Each number is 128 + 32 x the weight over the matrix's rms, rounded and kept within 0 to 255. Layers, rows and columns count from 0.

# layer 3 MLP down (transposed), 1344x512, rms 0.06, rows 336-402, columns 480-511
[[125 122 150  97 131  83 143 110 164 173  63 139 119 169 133 174 161  40 181 136 176 121 136 119  83 117  90 171 138 113 121  97]
 [140 134  90 148 118 158 110 117  67 158 209 148 110 100 144 143 100 118  75 149  91  87 113  90  80  82 136 154 111 142 121  86]
 [149 118 147 166 147 119  53  78 123  91 148 129 102 135 169 118 148  95  88  75 161 109  93 126  96 124 170 133 154  87 156 159]
 [ 77 134 108  62 116 180 116 138 134 165  99 137 145 151  79 149 164 130  76 100 122 182  65 131 106 147  64 108 103 148  90 117]
 [173  91 128 128 121 154 121 164 109 151  94 149 185 130 112  98 149 119 155  91 138 177 113  81  55 123 104 163 132 118 158 142]
 [113 139 183  92 106  83 182 147 200 136 156 172 103 150 127 113 163  99  47 124 113 104 107 138  98 197 134  93 109 184 148  85]
 [121 133 153 119 136 140 131 102  99 112 180 109  92  93 115 120 180 163 113  73 181 190 126 134 137 131 121 142 122 171 178 149]
 [134 111 128 117 126 145 136 108 141 149 142  96 118 157 116  44 123 185 117  62 143  69 180  90 118 125 185 179  86  66 105 153]
 [178  94  98 205 122 133  93 123 137 130 133  99 111 163  56  96 163 113 167 135 149 141 125 132 132 102 119 112 161 131  91 153]
 [161 129 142 156 151  83  87 161 180 114  52 106 128 123  94  97  84 141 145 125 146  95 106 153 132 138 101 119 155 128 140 115]
 [116 143 148 145 160  80 147 132 114 123 141 126 182 154 108 156 182 114 149  98  95 151 143 155 127  91  29 123  99 168 121 184]
 [153 169 101 146 147 116 160 174 132 128 158 126 121  68  90 108 138 173 166 111 141 138 136 153 103 136 143 148 132 178 113  96]
 [121 103 166 136  82 103 120 157 125 130 133 141 168 152 141 100 158 129 135  95 142 109 135 153 115 131 115 131  92 142 151 133]
 [145 129 163 220 104 154 169 138 140 119 158 161 117 115 125  96 145 143  84 135  83 155  90 109 148 137  90  48 100 123 156  95]
 [ 84 146 101 152  96 184  87 115  85 138  84 123 161 174 142 123 173 119  96 162 174 123  92  69 168 156 139  76 149 120  66 105]
 [ 50 177 159 209 131 129 124 168 144 140 157  71 164 208 188 156 111 101  88 133 165 123 122 114 146 109 137 146  77 135  90 140]
 [110 136  88 130  81 139 141 158  72 172 128 117 106 116 101 116  99 123  89 152 127 124 152 144 142 119  99 154 104 162 133 125]
 [139 142 127 136 113  95 160 118 133 120 112 148 165 125  82 162  84 150 125 105 152 142  84 146 110 173 169 152 164 176 119 148]
 [153 162 144 140  88 177 127 103 100 118  93 163 157 120 142  89 190 149 106 100 138  88  94 115 113 122  91 100 149 100 142 133]
 [136 145 125 122  62  99 175 156  91 129  87  99 118 137 103 105  88 140 160  54 154 114 185  98 123 136  98 124 140 171 137  76]
 [114 146 188  83 116 125 149 129 111 163 126 135  95 123 183 108 106 123 165 175 105 150 105 153 111 168 109 107 121 179 130 106]
 [135 118  81 143 140  81 117  90 126 108 129 153  67 143 163 131 149  97 110 164 180 105 130 126  79 123 123 184 101 147 164 107]
 [ 83 162 144 100 110 184 162 126  96 136  99 136 101  99 110 130 184 121 183 163 143 119 110 117 163 138 156 133 119 155  92 104]
 [ 94 119 100 131 135 190 122 109 170 182 134 106 179 129 112 136 120 149 124  76 127 104  80 114 148 123 164 125 177 192 144 127]
 [147 124 161 115 107 154 154 122  62 174 130  60 150 123 136 102 147 140 139 141 164 118 140 124 123 165 161 148 155 123 117 153]
 [114 108 159  92 150 120 142 190  75 109 133 217 102 118 151 129 134 109 164 155 120 103 112 106 126 134  91 102 143 122 172 153]
 [107  97  92  44 173  88 160 148 135 138 147  96 160 150 150  79 165 131 105 130 179 165 109 170 162  96 175 165 144 106 165 119]
 [173 161 127 113 120 138 183 154 153 107 119  88 176 110 135 122  51  95  61 127 157 202 121 119 138  76  73 121 169 116  97 125]
 [151 124 154 102 100  88  78 148 117  94 104 154 137 107 156  80 154  56 147 114 126 108 117 145  92 144 133 166 183 162 109 138]
 [ 91 145 159 146 159 140 158 112 115 118  74 156 123 188 161 142 131  92 123 106 121 110  95 150 128 153 112 186 162 146 168 153]
 [127  94 129 131 124 129 101 138 177 114 109 118 138 133  74 163 131 141  59 107 142 189 127 152  75 191 121 139 123  99  84 119]
 [156 162 104 217  95 150  91  97 119 113 129 132 124 192 134 123 126 176  92 105 140 147 147 139 136 105 124  76 117 152 105 118]
 [117  86 166 143 133 158 121  79 139 148  99 167  94 176 143 106 118 134  84 107 126  93 100  72 146 137 158 142 137 132 133 141]
 [146 119 105  90 154 131 127 131 155 156 128 138 120 154 148 133 182 162 104  70 172 141  24 157 103  81 145  63 100 155 125  98]
 [195 178 135 110 144  72 143 167  68 119 136  70 111  56 142 147  90 176 117  98 144  61 107 116 154 137 160 140 145 152  89 138]
 [159 152 103 137  72 140 131 120  88 148  87 140 138 179 132 150 148 137 128 131  65 131 101 146 121 144 148 160 115 116 140 108]
 [124 113 126 107 159  75  97 180 166 127 148  98 139 123 115 152 107 217 170 173  66 142 141 125 117 133 169 125 124 109 157 165]
 [ 76 172 151 141 174 122 181  67 156 141  72  86 103 148 134 128 163 117 137 104 148  63 140 143 120 203 148  76 133  53 183 134]
 [118 150  91 129  98 149 123 142 126 134 159  59 126 196 155 202 142 140 152 183  88 102 148 154 122 113 163 120 153 108 123 140]
 [158 125 106 161 193 143 117 110 115 141 100 162 106 121 131 114 177 140 151 112 165 145 105 140 169 166 115 128  97  99 177 142]
 [116 133 173  77 111 167 144 124  85 168 117  40  55 117 141  97 102 204 111 173 161 126 108 193 126 131 149 142 164 137 108  96]
 [ 51 133 123  80  87 135 152 175 177 107 148 153 187 123 211 183 115 141 147 211 150 132 114 152 116 140 106  95 129 152 101 123]
 [141 106 109 130 130 107 152 160 134  97 114 123 159 140 176  96  93 135 206 131 130 151 150  83 151 124 111 105 137 172 149 108]
 [128 102  68 130 169 129 213 164 153 121 130 161 157 122 163  98 155 164 139 164 150 255  91  91  99  37 111 130 106 138 128 122]
 [128 104 105  99 158 166 170 144  91 114 115 139 134 128 123 119 137 164 123 175 128  88 101 150 146 100 138 131 139 102 123 139]
 [ 80 109 137  96 126 190 103 129 138 135 100 116 144 132  82  30 141 172 150  81 177  89 123 108  99  84  54 126 177 127 166 166]
 [124  99 120 113 127  63 107 117  76 189 220 111 123 132 120 164 115 156 109 144 116 174 117 122 160 108 182 138 155 114 150 152]
 [121  97  79  87 119 133 111 142  71 169 165 159  74  97 114 124 152 136 123 158 184 128 119 192 113 156 113  79 159 140 153  86]
 [177 153  86 103  57 158  88 155 149 137 118  95 118 115 155 135 134  96 124 171 129 125 105  58 146 132 152 128 172 160 135 147]
 [146 106 144 131 130 152 105 127 118 153 112 154  99 116 122 140 134 139 117 114  94 155 143 171 124 149  84 126 130 179 164 132]
 [130 132 137  93 113 112 117 141 122  81  93 137 164  59 170  98 140 111 131 159 198 113  90 124 102 171 132 100  97 135 147  61]
 [116 119 204  76 114 127 150 101 153 120 126 122 136 127 108 109 155 118 125 128 129 101 112 169 111 119 133 160 154  98 159 216]
 [125 135 184 163 123  91 109  77 147 105 147 122 130 136  99 102 103 194 119 105 107 107 135 163 126 121 173 161 129 153 107 117]
 [145 146 117 132 100 119 158  96 174 107 149 116  88 109 149 192 168 150 174 150 180 110 106 149  75 104 127 111 125 128 182 166]
 [176 157  53 142 100 149  87 145 138 115 115 120 133 101 134 113  88 182 177 158 104 101 117 104 124  54 171 107 172 177 135 116]
 [134 170 110 123 142  83 123 117 119 104 126 130 140  85 115 102 121  95 124 160 161  73 100 130 103 190 161 130  62 140 154 134]
 [ 76  91  73 139 105 156 116 117 119 125 101 148  90 107 129 132  75 189 125 152  98 103 118 133  46  91 164  93 119 136 132 131]
 [ 96 170 126 151  99  95 131  95  27 135 147 176  70 111 177  98 135 142 115 128 128  95 122 140 155 158 147 184 120  71  57 148]
 [ 73 134 126 123 128 125 115  96 165 141  92  65  98 127 121 193  88  99 132 116 156 128 107 115 146 147 121 103 149  93 163 169]
 [150 108 109  76 149 145 160 145 152 111 115 131 132 157 146 159  85 142 114  72 128 119 135 100 175 141 117 114 148 158 136 176]
 [108 151 122 108 180  98 126 132 142 154 121 121 145 103 156 106  93 133 122 105 146  99 172  91  64 157 153 151 128 133 116 200]
 [124 134  84 125 111  76 122 170 157 150 134  92 102 166 128 107 113 113  82 159  98  67 132 134 118 148 108 197 111 147  66 112]
 [ 90 139 116 128 127 126 139 189 131 169 132 140 184 192 135 129 185  70 135 132 144  98 125 149 122  89 173 109 141  88 110 100]
 [124 131 104 142  98 148 119 123 200 153 118 122 149 139 181 131 101 158 128  73 101 143 159 135 138 151 162 151  86 153 115 140]
 [ 56 130  97  99 154 117 125  87  94 118 141 114 123 134  84 108 147 121  93 137 145 123  67 158 160 123 189 186  83 105 138 122]
 [145 108 130 157 102  81 120  98  88 186 138 113 137 145  97 186  74  98 132  91 121 170 104 140 150 128 110 153 133 144 103 135]
 [113 154 144 147 110 136 131 114 149 110 142 131  63 132 135 151 138 124 150 109  74 142 171  74  96 153 184  67  55 192 107 125]]
# layer 3 MLP gate, 1344x512, rms 0.0664, rows 337-403, columns 480-511
[[148 151 108 139  84 104 135 159 186  92 126 111 120  76 146 119 153  53 184  93 104 116  81 115  91 179  95 104  92 137  81 136]
 [131  90 121 162 171 117  84 156 153 147 153 121 140 102 149 144  55 131 104 109  53 139 186 136 146 129 183 131 133 114 143 110]
 [151 163 136 151 139 117  85 163 109 147 158 105 161 143 138  86 134 132 138 115  92  94 105 134 138 107 141 112 133 116 143 198]
 [ 96 132 126 149 148 115 167 117 213 187 129 113 104 113  84 128 149 135  81 130  93 127 144 176 130 157 155  98 137  86 104 163]
 [161 116  97 144 155 177 192 102 187 139  73 125 163 116 209  90  96 160 160 100 163 166 160 149 108 120  94 113 166 141 178 173]
 [129 122 155 142 235 145 177 106 108 194  97  77 103 107  62 121 101  83 165  98  82 134 109 104 143  71 110 159 113 100  81 139]
 [124 127 104 176 138 100 101 184 126 126 153 113  99 153 118 166  90 124 134 154 121 173 130 106  71 163 152 179  55 107  92 144]
 [124 158  50 112 101 126  69 173 178 178  81 104 114 123 102 100 127 122 127 119 123 129 136 106 144 198 120 122 112 184 124 129]
 [114 138 121 164 166 149 131  93 128 136 162 129 121  89 160 140 143 155 110 131  95 146 109 124  68  92 159 148  86 129 129 120]
 [111 171 118 160 156 130 169 156 128 127 155 115 127 203 135 116 162 123 114 125  68 114 143 169 107 157 135 111 115 114 101 172]
 [145 139  96 125 155  97 168 190 146  73 100  48 141  82 106  83 110 117 141 169 187 155  91 110 107 117 145 172  86 147 125 165]
 [120 124 142 123 134  72 134 151 132 163 102 161 117 120 126 143  92 137  90 113 154 128 113 167  92 120 163 108 114 132 180 159]
 [160 131  98 108 187 150 129 177  97 191 190 128 148 202 111 103 181 167 149  96 112 117 110  81 138 111 180 150  92 120 118 116]
 [124 107  97 104 176  96 136 100 173 114 177 181  64 159 119 128 160 119 121 137 102 109 130  95 113  65 105 148  59 115 178 129]
 [ 70 106 168 178  88 149 169 120 177 159  96 116 101  94 110 128 120 130 109 107  70 112 152 102 121 123 170 183 121 114 143 134]
 [163 201  61 116  90 117 153  86 133 182 132  83 140 149 108  81 105 157 197 140  83 126 136 180 124 182 131 156 123 122 146  88]
 [143  97 120 125 122 160 123 180 210 136 133  95 154 172 178 123 130 184 151 110  88 135 101 119 100 163 215 167  90  97 117  99]
 [129 137 118 155 165 160 102 145 117 116  41 142 145 112  82 109 108 119 106  76 121 178 156 144 115 107 203 124 119  61 144 147]
 [144 118 106 140 165 192 172 141  74 127 143 140 141 181 105 142 160 157 125 113 121 142 176 136 144 163 114 166 133 130 167 147]
 [148 136 187 113 124 114 137 126 128 109 117 145 105 110 135 116  99 142 135 134 162 138 150 108  89 126 148 175  89 164  92 151]
 [131 114 118 123 196 124 152 168 191  86 112  98  41 166 119 125 159 148 112  89 127 174 144  72  67 168 145 153 130  66 149 107]
 [123 116 120 166 130 100 182 131 200 137  64 169 138 126 108  75 166 139 107 145 102  79 195  78 105 138 147 114 151 127 109  94]
 [101 129 108 192 150  75 118 154 134 139 104  96  89 142  93 103 131 165 132  76 125 148 172 160 129 119 102 119 201 108 135  85]
 [126 142  99  89 114  68 123 112 175 129 155 177 158 107 138 105 166 123 123 131 135 190 129 153 132 144  78  82  47 133 128 117]
 [142 136 146 137 179 113 137 129 160 146 171 185 125 114 184  79 155 131 120 117 160 146 127 116 102 130 140 194 114 106 128 134]
 [149 115 101 158 103 104 108 179 166 140 100 100 137 122 117 107 105 181 129  91 127 117 156  79 117 178 141 129 115  97 109  94]
 [102  74 182 122 114 114 113 133 149 113 117 195 106  95 121 120 149 136  79 132 126 107  89 143 130 114 134 177 130 108 108 163]
 [160 169  93 155 168 131 135 120 118 113 126 131 154 125 117 119  85 126 120 144  96 124 101  64  88 159 108 124  97 106 132  83]
 [178 122 124  89 132 150  79 144 162 147 134 125 140 115 140  62 143 146 118 133 145 133 111 142  56 124 169 189 120 133 137 135]
 [114 143 103 176 106 143  80 141 129 142 120 149 126 176  71 116 214 108  86 128  81 103 142 124 101 107 175 132 163 115 109 132]
 [160 123 166 120  95 141 162  78 130  49 126 141 117 114 134  69 108  87 177  94 170 108  97 140 133 188 125 144 102 100 135 119]
 [130 128 123 151  90  26  98 128 173 210 134 166 125  89 114 178 159 116  91 165 114 122 148  89 213 113 120 122  95 156 104 154]
 [ 88 100 118 127 123 170 109 164 100 139 142 137 173  91 123 186 108 121 144 114  95  57 122 114 135 110 132 152 136  68 127 204]
 [104 137 119  74 140  84  85 106 150 123 149 106 153 151 162 137  52 130 102  98 180  87 121 105 132 153 101 148  87 148 115 100]
 [ 70  81 120 123 112  91 159 176 116  64 134 102 120 154 150 154 188 155 148 133 111 129 142  99 128 155 179 138 153 127  99 135]
 [111  64 128 104 166 139 162 144 142 173 131  82 122 109 157  93 123 162  93 133  95 119  70 134 120 103 148 123 136 170 177 114]
 [162 149 150 161 108  90 153 139 233  93 120 100 121 125 150  92 196 101 150 117 138 176 145 125 153 116 102  89 152 145 198 136]
 [130  88  89 124 197 135 119 148 116 177 160 120  94 195 114 109  91 107 137  77 139 152  93 118 124  74 133 193 107  86 143 148]
 [ 62 140 122 111 144 159  76  86 120 139 180 115 108  90  97 173  98 105 134 143 141 161 145  77 107 166 185 171  87 140 147 180]
 [188 127 121 129  84 143 120 160 135 168 190 177 112 151 145 101  84 124 155 117 154 159 100 146 107 172 106 126 171 102 114  68]
 [100 123 137 124 163  94  79 118 142 121 137  79 101  79 120 133 132  83 110 147 155 128 126 100 198 157 169 131 114 123 169  79]
 [145  87 103 169 136 124 113 111 143 186 145  80  70 119 163 122 115 111 145  96 188 144 160  77 151 155 113 142 150 139 163  59]
 [117 156 172 140  88 166 119 131  89 116 121  27 116  98 159 154 102 141 119  96 115 102 154 124 123 100 133 204 147 104 124 169]
 [161 146 151 114 129 159 173 122 126 167 139 126  98 170 124  95 124 147 208 115 107 127 130 137 162 154 130 120 119 144 107 122]
 [110  97 158 126 154 109  80  87  85 104 109 156 157  56 158 116 126 120  71 128 103  86  83  87 178  62 126 152  98 114 170 120]
 [ 99  84  41  92 121 123 180  97 140 192 128 116 168 132  84  87 156 120 160 142  79 177  53 117 147 124 122  90 113  85 145 137]
 [155 125 110 136 157 120  98 159 143 129 129 111 140 146  97 101 126 138 155 142  71  77 161 103  68 126 110 122 129 148  71 174]
 [ 62  93 105 131 128 145 138 114 119 109  84 163 135 107  99 162 129  95 147 143 103 176  92  81 130 103 178 135 131 114 118 120]
 [119 117 135 152  84  95 165 144 174 136 120  91 166 155 129 123 145 147 136 134 106 130 146 100  79 169 141 115  75 156 126 161]
 [ 92 137 192 149 118 142 155 102 133 179 162  75 151 135  89  75 110 162 162 118 152 187 158 136  94 103 175 123  88 117 141 139]
 [132 124 208 196 152 106 148 109 123 145 113 147 136  88 172 194  93 186  92  94  81  87  96 168  73 103 131  98 123  93 105 142]
 [112 109 168 137 142 110 151 114 136 131  34 163 128 118 175 209 101  98 133  93  70 189 130 115 146  98 159 113 157  96 126 161]
 [170 140 134 116 135 170  79 115 191 150 172  91 164 150 120 156 141 147 113 139 198  94  94 143 101 108 111 109 154 123  71 142]
 [138 138  95 145 167 145 154 117 132 134 101 147  78 121  95 139 153 157 195  45 126 149 117 141 133 109 128 153 141 106 186 119]
 [164 142 156 152 167 180  72 127 122 156 127 157 141  82 128  97  94 129 148 169  86 149 142 181 127 164  79 153 124 130 197 160]
 [230 113 141 138  60 148  96 167  98 107 140 117 120 146 135 132  99 139 111 125 148 102  70  91  88 154 112 119 103  94  97 178]
 [126 171 104 148 118  64 111 157 145 101 141 137 120 161 151 124 138 173 154  93  64 105 129  92 151 101 143  58 148 111 143 166]
 [156 162 146 153 115 140 129 158 175 144 182  75 142 116 122 147 121 132  85 128 143 116 118 150 100 131 117 142 132 103 102 108]
 [147 147  99  81  97 161 190 139 205  85 178 118 156  93 136  74 123 177 153  91 103  81 129 127 187 153 174 132 113 149 100 132]
 [149 118 120 146 109 120 121 131 172 155  91 109  83 133 131  89  59 138  77 146 128 129 109 114  99 197 151 174  85 130 169 148]
 [109 113  92  84  73 177  81 132 133 140 156 128 122 109 132  67 145 147 119 161 120 166 133 134 172 195 174 101  83 101 196 112]
 [ 94 149  88  49 166 109 137 154 211 142  97 143 152 158 141 163 143 147 128 109 148 101  99 140 112 148 121  82 135 104 120 143]
 [106 112 156  88 137 153 166 122 129 129  88 106 156 132  77 152  95 171 139 182 102 110  81 124 203  96 140 133 130 147 146 152]
 [ 92 122  74 118 132 152 116 156 151 140 132 138 159 198 143  77 149 131 133 136 119 123  85  97 119 169 110 127 143  99 137 119]
 [165 144  48 175 153 102 138 124 148 139 190 135 163  94 148 184 105 111 146  94 101 122  49  76 134 100  78 117 120 133 139 117]
 [128 171 156  99  73 103 131 116 105 161 157 198  88 113 109  75 114 114 159 142 136 159 147 104 125 181 173 144 138 125 146 115]
 [145 150 123 148 141 116  75  78  97 153 128 106 121 168 141  87 102 115 134 113  99 133 133 115 169 183 114 104 176 116 144 148]]
# layer 3 MLP up, 1344x512, rms 0.0674, rows 337-402, columns 480-511
[[102 162 129 133 128 104 138 109 130 153 148 153 139  93 106 115 125 121 119 164 183 116 120 158 110  72 159 152 185 108 156 157]
 [209 139 146 139 156 107 104 128 114 111 100 123 168  98 115 121 167 119 174 121 119 130 128 122  68  77  57 165 136 149 155  87]
 [194 155 161 141 145  97 132 128 131 101 136 129 132 176  72 131 157 156 164 130 151 181 128  93  88  88 247 199  54 188 161 185]
 [100 129 104 115 152  87 119  83 152 124 186 164 150 132 111 169 146 135 125 115 132  98 160 134 144 146 142  99 128 120 140 152]
 [108  64 106 156  87 143 114  59 110 139 171 159 168  98  86 140 123  65 193  96 135 104  97 146 153 137 125  98 151 127 124 175]
 [151 122 101 117 179 184  65 132 147  75 177 126  36 154 145 168 153 110 120  99 148 128 185  95  97 134  59 183 107 163  98 141]
 [113 151 142  82 120 162 146 109 118  95 151 129 131 123 128 113 118  85 137 116 138 132 149 117 126 118  97  53 138 100 163 109]
 [ 91 144 133 119  90 105 177 163 192 111 168 145  39 132 186 167 134  97  92  97 164 155 137 160 189 156 105 124 120 167 155 113]
 [118 130 126 104 140 136 156 116 152 157 151 167  43 160  93 132 143  85 148 130 180  76 102 105  83 154  78 103 109 148 104 148]
 [162 125 123  97 149 129 171 116 151 187 158 222  88 146 159  93  99 112 128  94 133  84 119 180 121 165 177  61  74 127 126 107]
 [ 98 146 194  70  78 118  72  78  77  90 179 102 153 112 115 155 142 128 117  97  75 173 170 158 127 124 172 156 185 170 111 144]
 [171 116 137  93 174 161 110  88 124 123 117 133 119  99 116  84  88  90 140 153  78 149 161 211 134 110 129 144 132 121 199 118]
 [111 154  94 163 106 164  60 122 119 140 137 158 191 153 121 135 140 144 147 101  71 159 145 146 142  94  93 125 161 132 170 119]
 [157 133 133 179 113 138  83 141 107  77 200 126  93 185  63  72 176  84  99 124 135 144 126 154  87  42  97 155 166 115  95  91]
 [136 102 111 130 125 110  99 111  98 135  88 177 118  87 123 124 169 166 170 142 151  96 142 184  59 114 142 164 114 183 140  86]
 [128 100 158 122 170  98 172 193  76  26 113 107 194  91 133 140 123 160 133  83 182 156 136 138 128 100 147 103 151 145 105 117]
 [127 104 137  99 143 146 121 161 105 118 166  82 109 127  85 136 159  75 165  97 130 110 189  93 154 165 155 153 114 132 155 165]
 [ 96 154  64 115 143 143 109 160 157  84 134 162 100 124 113 151 118 118 179 161 135 121 139 110 182 167 182 152 117 159 138 151]
 [ 80 163 157 112 133 126 122 116 140 148 151  85 141 117 129 137 160 160 102 151 127 166 109 183 155 164 101 155  74  61 142  91]
 [ 91 163 114 190 133 130 142 128 135 147 121 128 154 115  66 171 114 113 100 102 173 127 164 120 159  95 117 128 189  74 147 183]
 [136 156 136 165 131 109 162 147 132 102 119 128 129 133 146 147 173 146 145 145 127 143 121 164 136 113 107 128 133 124 117 148]
 [125 105 136 121 153 105 124 128 133  76 145 135  92 156 158 156 155 152 132 100 151 170 152 156 129 223 118 156 111 116 156  81]
 [172 176 136 118 173 109 144 114 124 188 132 110 106 118 115 152 130  98 128 123 137 147 173 119 172 130 127 169 129 132 124 122]
 [133 105 128 135  94 114 148 127 104 130 123 130 148 115 110 184  67 144 152  90 106 168  79 145 166 127 126 129 141 128 125 113]
 [119  85 118 119  91  81 136 165 128 112  97 164 134 120  98 174 164 116  90  67 123 116  90  56 121 139 128 121 129 128 172 112]
 [130  97 120 147  83 141 105 142 123 157 137 136 141 118 146 128 151 149  86 160  27 121 140  95 141 138 149 120 131 177 159 121]
 [147 109 140 160 151 150  51 164 110 166  89  94 121 122  76 147 146 105 134 139  79 118 142 183 118 121 157 188 134 159 135 105]
 [144  84 114 175  74 179 133  90 114 122 143  89 155 133 124 134  72 152 146 139 193  74 159 103 199 158 140 115 161 101 137 184]
 [202 147  73 149 113 141 154 152  94 167 221 185 174 153 131 104 166 113 143 154  98  89 103 152 103 136 158 147 124 158 128 130]
 [105 137 175 184 120 150 129 163 188 118 134  72 153 106 121 135 191  97 101 156 110 188 166 153 115 139 138  57 127 156 145 118]
 [134 149 132 128  82  78 149  71 100 181 136 144 148 120 163 108 155  71  94 183  73 133  54 150 104 129 140 128 160 114 224 133]
 [173 184  72 149 140 100 112 108 100  81 160  92 113 107  72 175 100 150 165 117 146 101 132 149  72 113 175 104 107 113  89  89]
 [104 133 181 137  91 146 123 136 120 116 134 121 130 166  90 126  68 114 163 189 104 134 155  87 116  98 147 180 166  96 186 118]
 [101 163 160  84 134 177  94 106 158  83 199 156 189 138  99  47 150 129 118 177 103 177 191 142 102 171 112 158 104 124 191 147]
 [110 114 169 138 117  77 127 101 142 113 173 137 104 133 129 125 139 145  71 131 151 158 127 139 129  87 127  96 149 155 142 104]
 [118 193 195 122 120 149 136  75 191 175 153  89  77 139 133 105 147 104 122 156 118 185 137 160 233 117 138  70 170 143 113 130]
 [121 131 138 161 115 125 168 176 190  75 186 114 133 143 181 191 135  82 175 115 151 133  91 144 115  98  98 156 124 205  76 135]
 [174 162  85 138  93 105 173 164  76 140  70 114 105  93 120 127 122  98 134 170 108 163 150 126 137 158  83 125  85 107 197 152]
 [150 151 125 168  97 101 148 141  63 142 137 120 115 189 107 118 105  81 148 119 119 157  88 132 143 165 170 128 168  91  94 173]
 [176 139  68 136 151  92 139  95 108  96 144 180 169 156  78 176 111  71  85 130 168  81 148 152  96 162  66 127 168 115 171 134]
 [105  37 148 131 117 145  93 113  99  72 120 215 128 135 177 104 148 124 206 106 153 126 120 165 146 142 125 110 152 174  97 146]
 [103 149 174 136 120  88 143 122 205  90 128 138 122 179 143  46 162 117  76 126  89 123 125 150 137 100 126 106 120  80 146 116]
 [134 153 167 129 131  77 118  98 147 145  81 165 104  92 130 142 169  91 128 120 122 122 169 130 117 151 107 155 145 186  98  97]
 [107 137 152 115 136 155 183 149 139 118 134 117 129 176 115 129 108  90  64 137 151 164  65 202 154 129 175 120 117 155 196 111]
 [146 123 140 148 123 145  98 124 114 174 103 136 118 181 144 143  46 156 134 140 156 171 150  56  93 120 115 105 145  71  78  76]
 [161 213 165  85 120 167 127  97 170 127  78 145 133 107 147 107 147 135  99 155 148 165 140 122 136 159 104 133  78 117 158 187]
 [ 60 130 162 189 131 176 127  96  89 107 160 155 185  88 132 161 115 128 130 125 130 136 162  73 139 131 105 128 137 150 120 217]
 [186 109 122 120 128 146 107 147 146 104 102 113 122 137  91 107 101 141 135  83 122 127 165 120 111 105 129  67 158 132 184 147]
 [128  81 119 158 181 142 168 160 125 109 151 122 154  99 177 161 156 161 114 120 102 136  99 140 127 139  66 138  79 107 115 109]
 [ 98 208  92 124 123 115 152  81 119 103 150 226 119 162  86 150  78 100 135 104 104 102  99  91 109 109  80 178 131 171 135 111]
 [126  97 154 110 111 130 124 171 134 159 165 112 130 133 124 121 165  93  62 119 164 128  92  97 148 171 157 155 101 117 140 130]
 [130 148 130 146 132 110 125 119 103 158 113 145 137 134 127 140  97 148  83 129 126 124  95 110 103 162 118 115 133 137 117 118]
 [128 129 184 124 133  98  61 122  88 160 162 129 161 176 106 108 164 167 102  91 123 117 165 134 141 114 140 131  71  64  17 141]
 [129 168 150 119 139 151 159  87 132 121  97 122 134 102 141 153 147 147  97  97  89  99 175 182 123 213 140  63 126 160 189  70]
 [157  96  34 121 102 101 145  47 115 139  88 123  93 141 207 150 119 105 136 103 132 145 153  93 120 132 112 159 142 101 186 112]
 [210 115 157 166  81 123 138  93 165 101 212 189 133  93 121 138 172  68 146 142 118 161 122 187 177 157  80 137 145 113 105 173]
 [111 101  91 101 182 169 159 138 129 181 132 121 128 125 178 114 140 166 125 104 134  84 124 112 142 117 148 130 144 113 135 158]
 [161 153 136  90 131 174 145  92  89  86 122 177 185 150  55 105  87 156 139 116 134 128 108 180 151  96  80 112 126 111 132 128]
 [143 120 110 107 114 124 155  97 110  45 125 139  78  82 153 112 138 148 158 189 126 147 106 145 130 126 128 127 153 173 133 167]
 [ 90 145 131  83 142 105 122 135 105 129 156 140 182  66 130 177 147 175 164 146 144 157 167 120 176 134 138 103 102 138 126  85]
 [146 140 176 111 118 130 141  97  71 158 161 157 178 162 129 102 131  95 182 120 133 164 131 123  71 106 124 103 145 124 109 129]
 [ 82 144 135 148 111 118  83  69  93 148 127 142 144 145 140  83  78 138  96 136 126  99 181 148  92 130 160 120 103 116 105 100]
 [120 119 153 116 121 162 151 102 114 178 104  86  91 134 145 149 117 185 107  91 157  87 170 128 138  71 181 106 126  83 107 132]
 [163  90 105  94 108 173 163 161 179 114 180 154 128 119 140 149 146 143  78 145 149 110  73 121  80 136 117 154 131 127 119 107]
 [131 173 101 104 179  59 155 141  97 142 116 153  94 147 109 155  87 149 152 165 101 117 131 138 112 103  51 163  38 146 133 116]
 [101  91 152 136 110 156 155 170 183 117 109 167 137 121 113  97 194 120 116 155 159 113 134 158 120 133 176 146  77 125 163 138]]